Weights of a small GPT-style language model, trained from scratch on English Wikipedia.
Architecture: RMSNorm before each block, untied embeddings.
Training: a variant of Adam for these matrices, 10692 steps.
Each number is 500 + 40 x the weight over the matrix's rms, rounded and kept within 0 to 999. Layers, rows and columns count from 0. Numbers have three digits each.

# up: layer 12 MLP up, 832x320, rms 0.0382, rows 24-54, columns 128-191
# down: layer 12 MLP down (transposed), 832x320, rms 0.0296, rows 24-54, columns 128-191
# gate: layer 12 MLP gate, 832x320, rms 0.0387, rows 25-55, columns 128-191
up24:502511479498601533502527412496589546525568536471585440457499572515522512509505510461527497497538486564496565517561473459466509430509408477469415498501534503540461460526568554454495497474463566
down24:468510520531473513569479431424532555540460532507487508560491498457465534528515480414504523468538481480440490509448376525476480434464574550444496499524443444525484577507603524488480568515480399
gate25:548462526534504542586478493525494479496523354548464584517461445531480515521535454533492445454491463559540498508513391515476502463557557466581511422512474536517495499445533474511539555462462423
up25:447520499520581491512500457510520451587486596524492526485459476514453427502573504460493538516491493519474483464448505455519437563469506509500584559546561480534544493462516475458445444520543522
down25:577511411488458528503544513492542500585542593550439466535455504492492495528590501440454530506502447463467463487451527444509410513487521537448484464495525574531574566517521472533450508447416540
gate26:529450487441506462509417450473592509489501517422565443516515480488542548463529415500566498553537397451516556524444525520547470441529471471552531484568511509529448550447592581539467510469481505
up26:456485492458516476474497477442523395479544491502532507476554477488486514475487500566468551539487439537502522493513477531488493524501407453500550435472517504452529516478501428466562458537525473
down26:511539478505460502505549579533434520542440483472483470479501440497602457463484531500488512481407520493522524528457546519489490552465539473532552497437548505539506513501458409530480485475501545
gate27:485506448517544508443469413456562582468551444501507492540446553495528532473500477563491527506475479508506501473526573482457548504519503480547452517541536517536522505495564498515517547502491441
up27:480403494484548499515440494528552528444453448536485479583537449540442444544561468497527477475460430534504533474454441523560471537510466438513519502461469558465544487484512571450533461486514457
down27:493594562537502475497535495556532490548523463523535439430461445503508508514478491517503476519494557530457456477452535480510458510490465539455561470562545512458455580538472468550460510464515510
gate28:579542453534448524500436468559491437466458524501469549503472559526529493554564423466524476533502505521513460484555474563491475478478513434480439531489500452472479457528476494473525451468518523
up28:518510491526394555465540519478524483516513478547471492561460493545505545506485461423498524491520568439481506510479540461467505497526462485505542486481535468510451498534456485578505479439444502
down28:533604508446461543477582457528511488464489468522508478524479481497478526470464475534490519492489428526591560502521527468511503439468471555485477517465578509441575546514482530474553477492490533
gate29:475524546527482481473534480543448426535452530508451433567470476515516521513504545527505464509473500588506409457458546487512483525557549535573445588489533487574518451457503513461528463528604509
up29:532552506563465497482440431431458480568463473536500411483504545458528509468498505488438464500478511506593424542434514540506495468509599470545496567504467495496526482502507509470504558564528496
down29:531499467488577532563457469557526437559446514533494525422429534486481490496532538500565528468531485517534503518408519435546557507569490458493543537511449446496509441455484455513537478501468454
gate30:436475568499499515561523536558463475548459460473563479474487491496557497567509575473488470488463490437436528519461476510465520496505513474518517565495484461537489489545509503508482569531544534
up30:526494468453478531523484444472487494529488543546470564445457561466544452485488573451497461454477475463505491570523444472469530510464525483524497542536445444472590484522447453547445443484501509
down30:551488455475470543510535434460508524507519484467477514466530582499489498475482536460536474493518478537509464500482485459573548399489471475480528574494493515425526477501465477463508424470491504
gate31:516492529583522517441537529521470523504504494493496580492521473520515519538521484479492486479505484445441509521508523443498550479488462510501542465533532510562490512458469549575558523562536514
up31:497488528434503524495541465464464558530454487564445526495515461443500467464529489524476497490537472446523499515544514525508594496458465444491471547501517508460531517494518490554479502495480485
down31:533461520451478513553459480500517511554518469522432500471485474438505462516464502500547484476515466511528565448505479513475500496469469512472469491474481455457524525482470478516482506526482501
gate32:529509560509508481464515507431434480527540549490511504521503557557493572452490484501448529546501436436491476512530534520512506504474509498525550558446505538553500468572554461523508509508546462
up32:506413494411580526459544458454549427538473476435465457446544458533525466608455588467488459500454495583501486459506409433515519505506489522556539461504476472497421455517473507497500421516514506
down32:507491501417533536436511482503506491505433509489478501480427446563473515535485504572494518519464479545468461506534496499448478532523494573525536559559542475465445507511480504515432440551521500
gate33:454511535464537546469404453483435555501527534532460540520519554573430492526476472543498547535521513520527496454505526525442497505517537475450533529414538546507482541526465516534511546522545480
up33:578528480502485530450508561461489502515476484560460534553509505432507545507509544514547454431533538463512452482487504556485474519512457472516493471516506505473530518490459541492528505532474487
down33:516524520486507513542494477470532542575467524513473571479454434511437509451537484458520564451627456472476471466502475475540497536509520475557451530561551493414494549489499476448489579522460538
gate34:561553480476465468478539505486529512421562556456610554513469494516501434456413505546549501426531453436410584424503435500533518509486439532500406470503538493530450455486431444502491448459494467
up34:449516497506439478521561459455461522478523583450429486499476475419491549501488484453473460499515479513480480552496471441516419480467491543501556420582516540543475505472555430482557515496458510
down34:504529530472421528456488492520514550458474538480571426460532494490453421535435491552460484514527563527473499513485514488517483510496499463504411592512444475503510537560470498505477447540463500
gate35:489548453512478445489429574583556456460507485503472513468518569547481527541519543500537517408536587575447490454556500430537544487459534511520459522418480469477519472470478527395473505531574518
up35:473465513536487454458532557532457488528496534479435447468521490528584463485494551478523524482514564464533455453479528517519434388515523509453480477510465503419514535490514469503518551448499549
down35:505485537532491411502513453503476543508510468459513540579450460471543530507534473490464552489493436447527428541506459507512525499503531524458580507537464577485471516449458500523470486516532466
gate36:467483433462501524504426515471511478517564507460530521460486571528511546532519496541493517519495481527453486440570467452508521561451531501455467510495550455528496561469523519565531462501495564
up36:538478516478485477474484460467502511493506466510530492517521565484538504498525547551500440549490438507508479464518503428541533512511460420496491525497508448531567508452443476524512468436514507
down36:491474547511440513483598520536567461538535433554477508488472502486528462458476473487543494491523501459483465497532529508521501440496498499520449463449446484537515515542550499520523522446534473
gate37:463515467509560470511488438505493490545501484398551425446516496544431498484547496512538563521477491510573494415508465579511426489516598572510536524490477520437431441540501445499496476504468513
up37:432454449374506537572483451532545567525529515444447540424504468524480432540518492517408530495503540480497486554464514489477543484412461550506548498479573500409551491501523552559563508498481516
down37:512517528462560437525492509512529573509465401483467468522501512525451526498511516521458466481468550524510422527472526457456489505471486514447517453508500492449601479477517479505525512586523441
gate38:523520502545486512559558478481517519527478502506501459495555426483521570508427548525556464474476526512544532557559496567526536481503524531559490518495473566544454516539523483537510504492495465
up38:505551471495509475510566536564493494515507467438505471533531524473521595513486499436455489505614522424480517475429625500476470537502460486490446501444510580503502441564525477490493548488451519
down38:494517450475497497478487491502551491527488512484539540434483466563487456467536500492557506417547499494484454508552451449513503459514496527509489465528531432548456484458482482548467514543550451
gate39:490455460513566463525503585503493464480483483536457535535476440490498495471442425510535503475522442512462491504547490465454527583505523464474498503449482465580444487543453464443484588506516565
up39:477541445524495491469460544472539490500598546527548496468513466481478478536457485442439534518532531497413524482456544498544464511567498576571478484521476455524473483521457529474453530483478459
down39:500517520467509457562485496542475506464491487440512567502506464494489398528507482485513504502567478505503551496491508496454517503469488450528501481498489485509464538460487524442417451503553519
gate40:436493520572498489428478497561530533477592535498539481455473491534419482486513438531475531468436512579485525522512422478514444538461413510553586450543450509518456436553496504467608534508540524
up40:525480521590517477441521414557559512495509491506522525463522406508495526483480472508518535552531511623514529478566523427542424473465415485513506503466486559465473512467476603520550488493567495
down40:532402573530510526567437521482566523457614509498609575506546445549454492463400492455480551476507495536451512452543479537508485488505463462537494515499580535535454576512511547478517504496487551
gate41:463480578513443437494464502526552451503535496535498557484540507464527466523523512528432446517465465516578551484587532515544420547534503486494544480595522579545449539405509552451388531434515515
up41:554447479552510589498504439495573522491469525455522417505552490539511514509477473569523474512462507516459443450591576479508519498547478520581534476528511471502517463466478478427546461569505539
down41:527590503483528518492514447528545475510495557513484474439570531555477402475471480496486445568444523552491514528558492467562526511481516416541545498464519499534462533446497544490421549496494450
gate42:502461466437478470561453473473471510479526446512514483469524511529504519474475460460501457474529492504494494458569526489514469501421558410458468433486507434516479469588416495512493472486531510
up42:542483524487451488443529479471540494404443568523567554426499490442466530498510500483529479441485571534462434547502467520492520511456539535418492473540490439487496478528467507467489478477425438
down42:429468451513519515503463512499501577528478460479500480515536455440510479456554514488521483536505454528512486440463511504452425482470501506555484491439494493555564501497472509500463444546483503
gate43:532485530563521463502458574504482429530520507494512489472525509506488490467465533448467529564476469555571429475517490521400508502522507498541450546547540461527453478576538536502467402531434552
up43:559403572490484473503470449523489535477519463510539449547579578539529485508523544549445449554479509592580511428583457566425547503501515518464447515466549472521520520505497552497471458479501594
down43:545511539521490537485532445490505450528486467446391494529540524503507499514482518471503498553521460483491519500537535517482505533429409545554533491522506539480599490585524554539576458545482484
gate44:452538531474471476460480499519547517416590515446563476545547442515522556531518545520439540545506480492488485468458465491512456461505564490510599514461520571543444503484493596500526493566477485
up44:500524481492534422528555487486492476412534538514577477474422529477563483498507533528436448531510525535546561486503529456532544539467499510381490498512496493480535470464538491553517468450429528
down44:510507474456450496421439583566512518472511428602523433564525521440496469434496559551492546502487477583491473530532501541551474414546504443493464444497400396536465541485565630517540422501509545
gate45:463506451499540516446501537535491557500475543491524580503527441484560487514571526491418508479583495492519481475522461462513503488563484542449546474489509538529553546478493510412594500497534505
up45:450522480501540527463540543499480501461507448441483507461492493471504426484502539493530509502513452514474503484508541515514453538461522538488536584530491504470546511530483536561523435480519511
down45:510554461507471523494506493468500466496487465461487531498507453521556557477496526451457425509543475460490563450537527503517554464456531545559460505471451467583450497440461464503583470490490480
gate46:477473590525580438497433501541537554476516458509546481533508528526445450473462461527559503447440411446509532441520423485504510508554477524563493466492499493454405486551459421462490561505512478
up46:477516514525484494504517466534505489506514512525477572541514554494586435466549513468504521436482487510503531562397584458545527456537529450534509523464501439529533524565434532502474406473527505
down46:503491485486506493548480531467456563466529515545519516485581517443530511540408528592543505501492526505430454560495495543468514550469488493494473448476510463508533501429523485487475549542489535
gate47:536480418513432533461448477534413482472464559495502418483437569476532542500480459400474542467514531435595472485552460472633514537466550567507509522533460497442511474500425459535523534453569547
up47:457518526478508456423492501592513533428468555496480552475487506488458495476480470446521436561469533539424513538484569521553558579468493573494511470498468558530539456502519509514486454536476426
down47:450495433547577511463454526489520482572512484536508493549491455523578486466529501514455593469503425502544563531541457429472451469469496422528510490552519483543528488480433540628471490417534561
gate48:479510491476542476469468487496472471463547512516522446487487508528486510487528513443448570525515477541480533491537502470483541468516477532497520490475473500488455453547573537461477476537472512
up48:546538468474545473492527448399520505503475560562459560507472480482487497452526505442466513550528485456503533553500515558531571428456516399433466550545437459506474518541456504452499508512443493
down48:499531550495514393519554489460479478508485464563450531538559479523521513504517459455481515526534544466526492482485488518538581449497554450451442539563488502478476554534447476523510452411486459
gate49:495546468451616531529471459508499430443578501529470488528547533425518513512497503473494546514544468459569567513517505473524536487452529408556492491516538485475427569486522554571515591486483446
up49:523447487488563480525562576516457465502457518558491511544522416507507546499556498546496508437493555437506484452538516569511389508585603533487441448527475490423452461480494492526506436481478485
down49:473415492513528464443515525564559565469535428534482498542421529448490474587500482523497490485511491523515589562492469503524485531457469524497475470493461438500512453476538592496465577444447549
gate50:470493538517547468456440494524584453427579492448449439472477575465449471428464494530488465450486425574485570494453416498503536476524523526496533520487518498436412468451480481511455510461484509
up50:550532544467529532470501519475443513518422521499513527524545484495553466479542477485520518473506512491457461518502475531454552573531626493553467496442466524496512526503482500472494563492540452
down50:539540524474433512519540449478476468528535491453483456472571524473559467541428442473537476626452489482528460529486521456488536505551487511486527480513458553538469514586453476506473470456480447
gate51:422488435530549487429478504584466486461566526473458526549532408491530495570523580459492537584475525482388538498502571537550539474492481589532543476571455539563481483498512518543492409462563484
up51:496386532445476516534429570455494486444451504542570424506459577529464595471495440588453505501428452463626474504508494492479486466475536482482402515496550550476544518497512497536561533491497571
down51:533476460454529462453457557513536474503386525578482443485478508453497477469459492585509591477432510508565547509549524525478486452567524464500490528471553491536416508451437495444497428547570524
gate52:450530416430534512561560432509434528540528530563525469457505492495527561514494473487488469506492471488511498458551439442444483440482540522534485495523469508544521524487473521524435539461475547
up52:556545558528545489502464438560452542500462542467427470464492476533472530528500408476448430540443535499445544479512449516539538512554517442515440516525469507555475542543535555514533541517445503
down52:449478480619479448509439477468426520564533475483508520539528544514474478453562527501511473499530465455505589501507506490494509497496491493622491537500505531480503471488560491506464514477500527
gate53:499474462512487513492467550546543505442539459440474519569461505541478413481502443465540532579455516519558432488466440490581487444573547482571479484475463503423433500481447465468498462440549518
up53:481508518482471457514459477495455490527539581515512522476569490580478501526503529503503462493487501487560485471593585458556475508427479488488433531529477485485552484444518508469493461429432475
down53:535577446414488468564479485430474465453479534477491529525496472504500503446412505528514505508558521483531484443569565501510513513505492490489465528547573562551464413506494522474569511491576492
gate54:482490520484468488533418481521515423474466525541539501533501487514507538525438531575482459583483522588601471472495509529548416524456445454460494488437561479503516504501475545485456490555516523
up54:523473469428513548551549480488479511490585518478560534523509487417493431496486477514467479466514549525522480543492476482540484472488556594478507537488448484573456467485542522465445556469519470
down54:530469498447507417482426437481541498496541481494527463505402468475400489521518510533471492508498538523480493455558459526523501512546517416484436494525511409470469488450523539505482474469512543
gate55:464406457547519498557451514517446486510552504536551517522470535510565514406444519427553477509453485530545569413531513434513448466571458476582471504477477512474477488489523495527501460496522565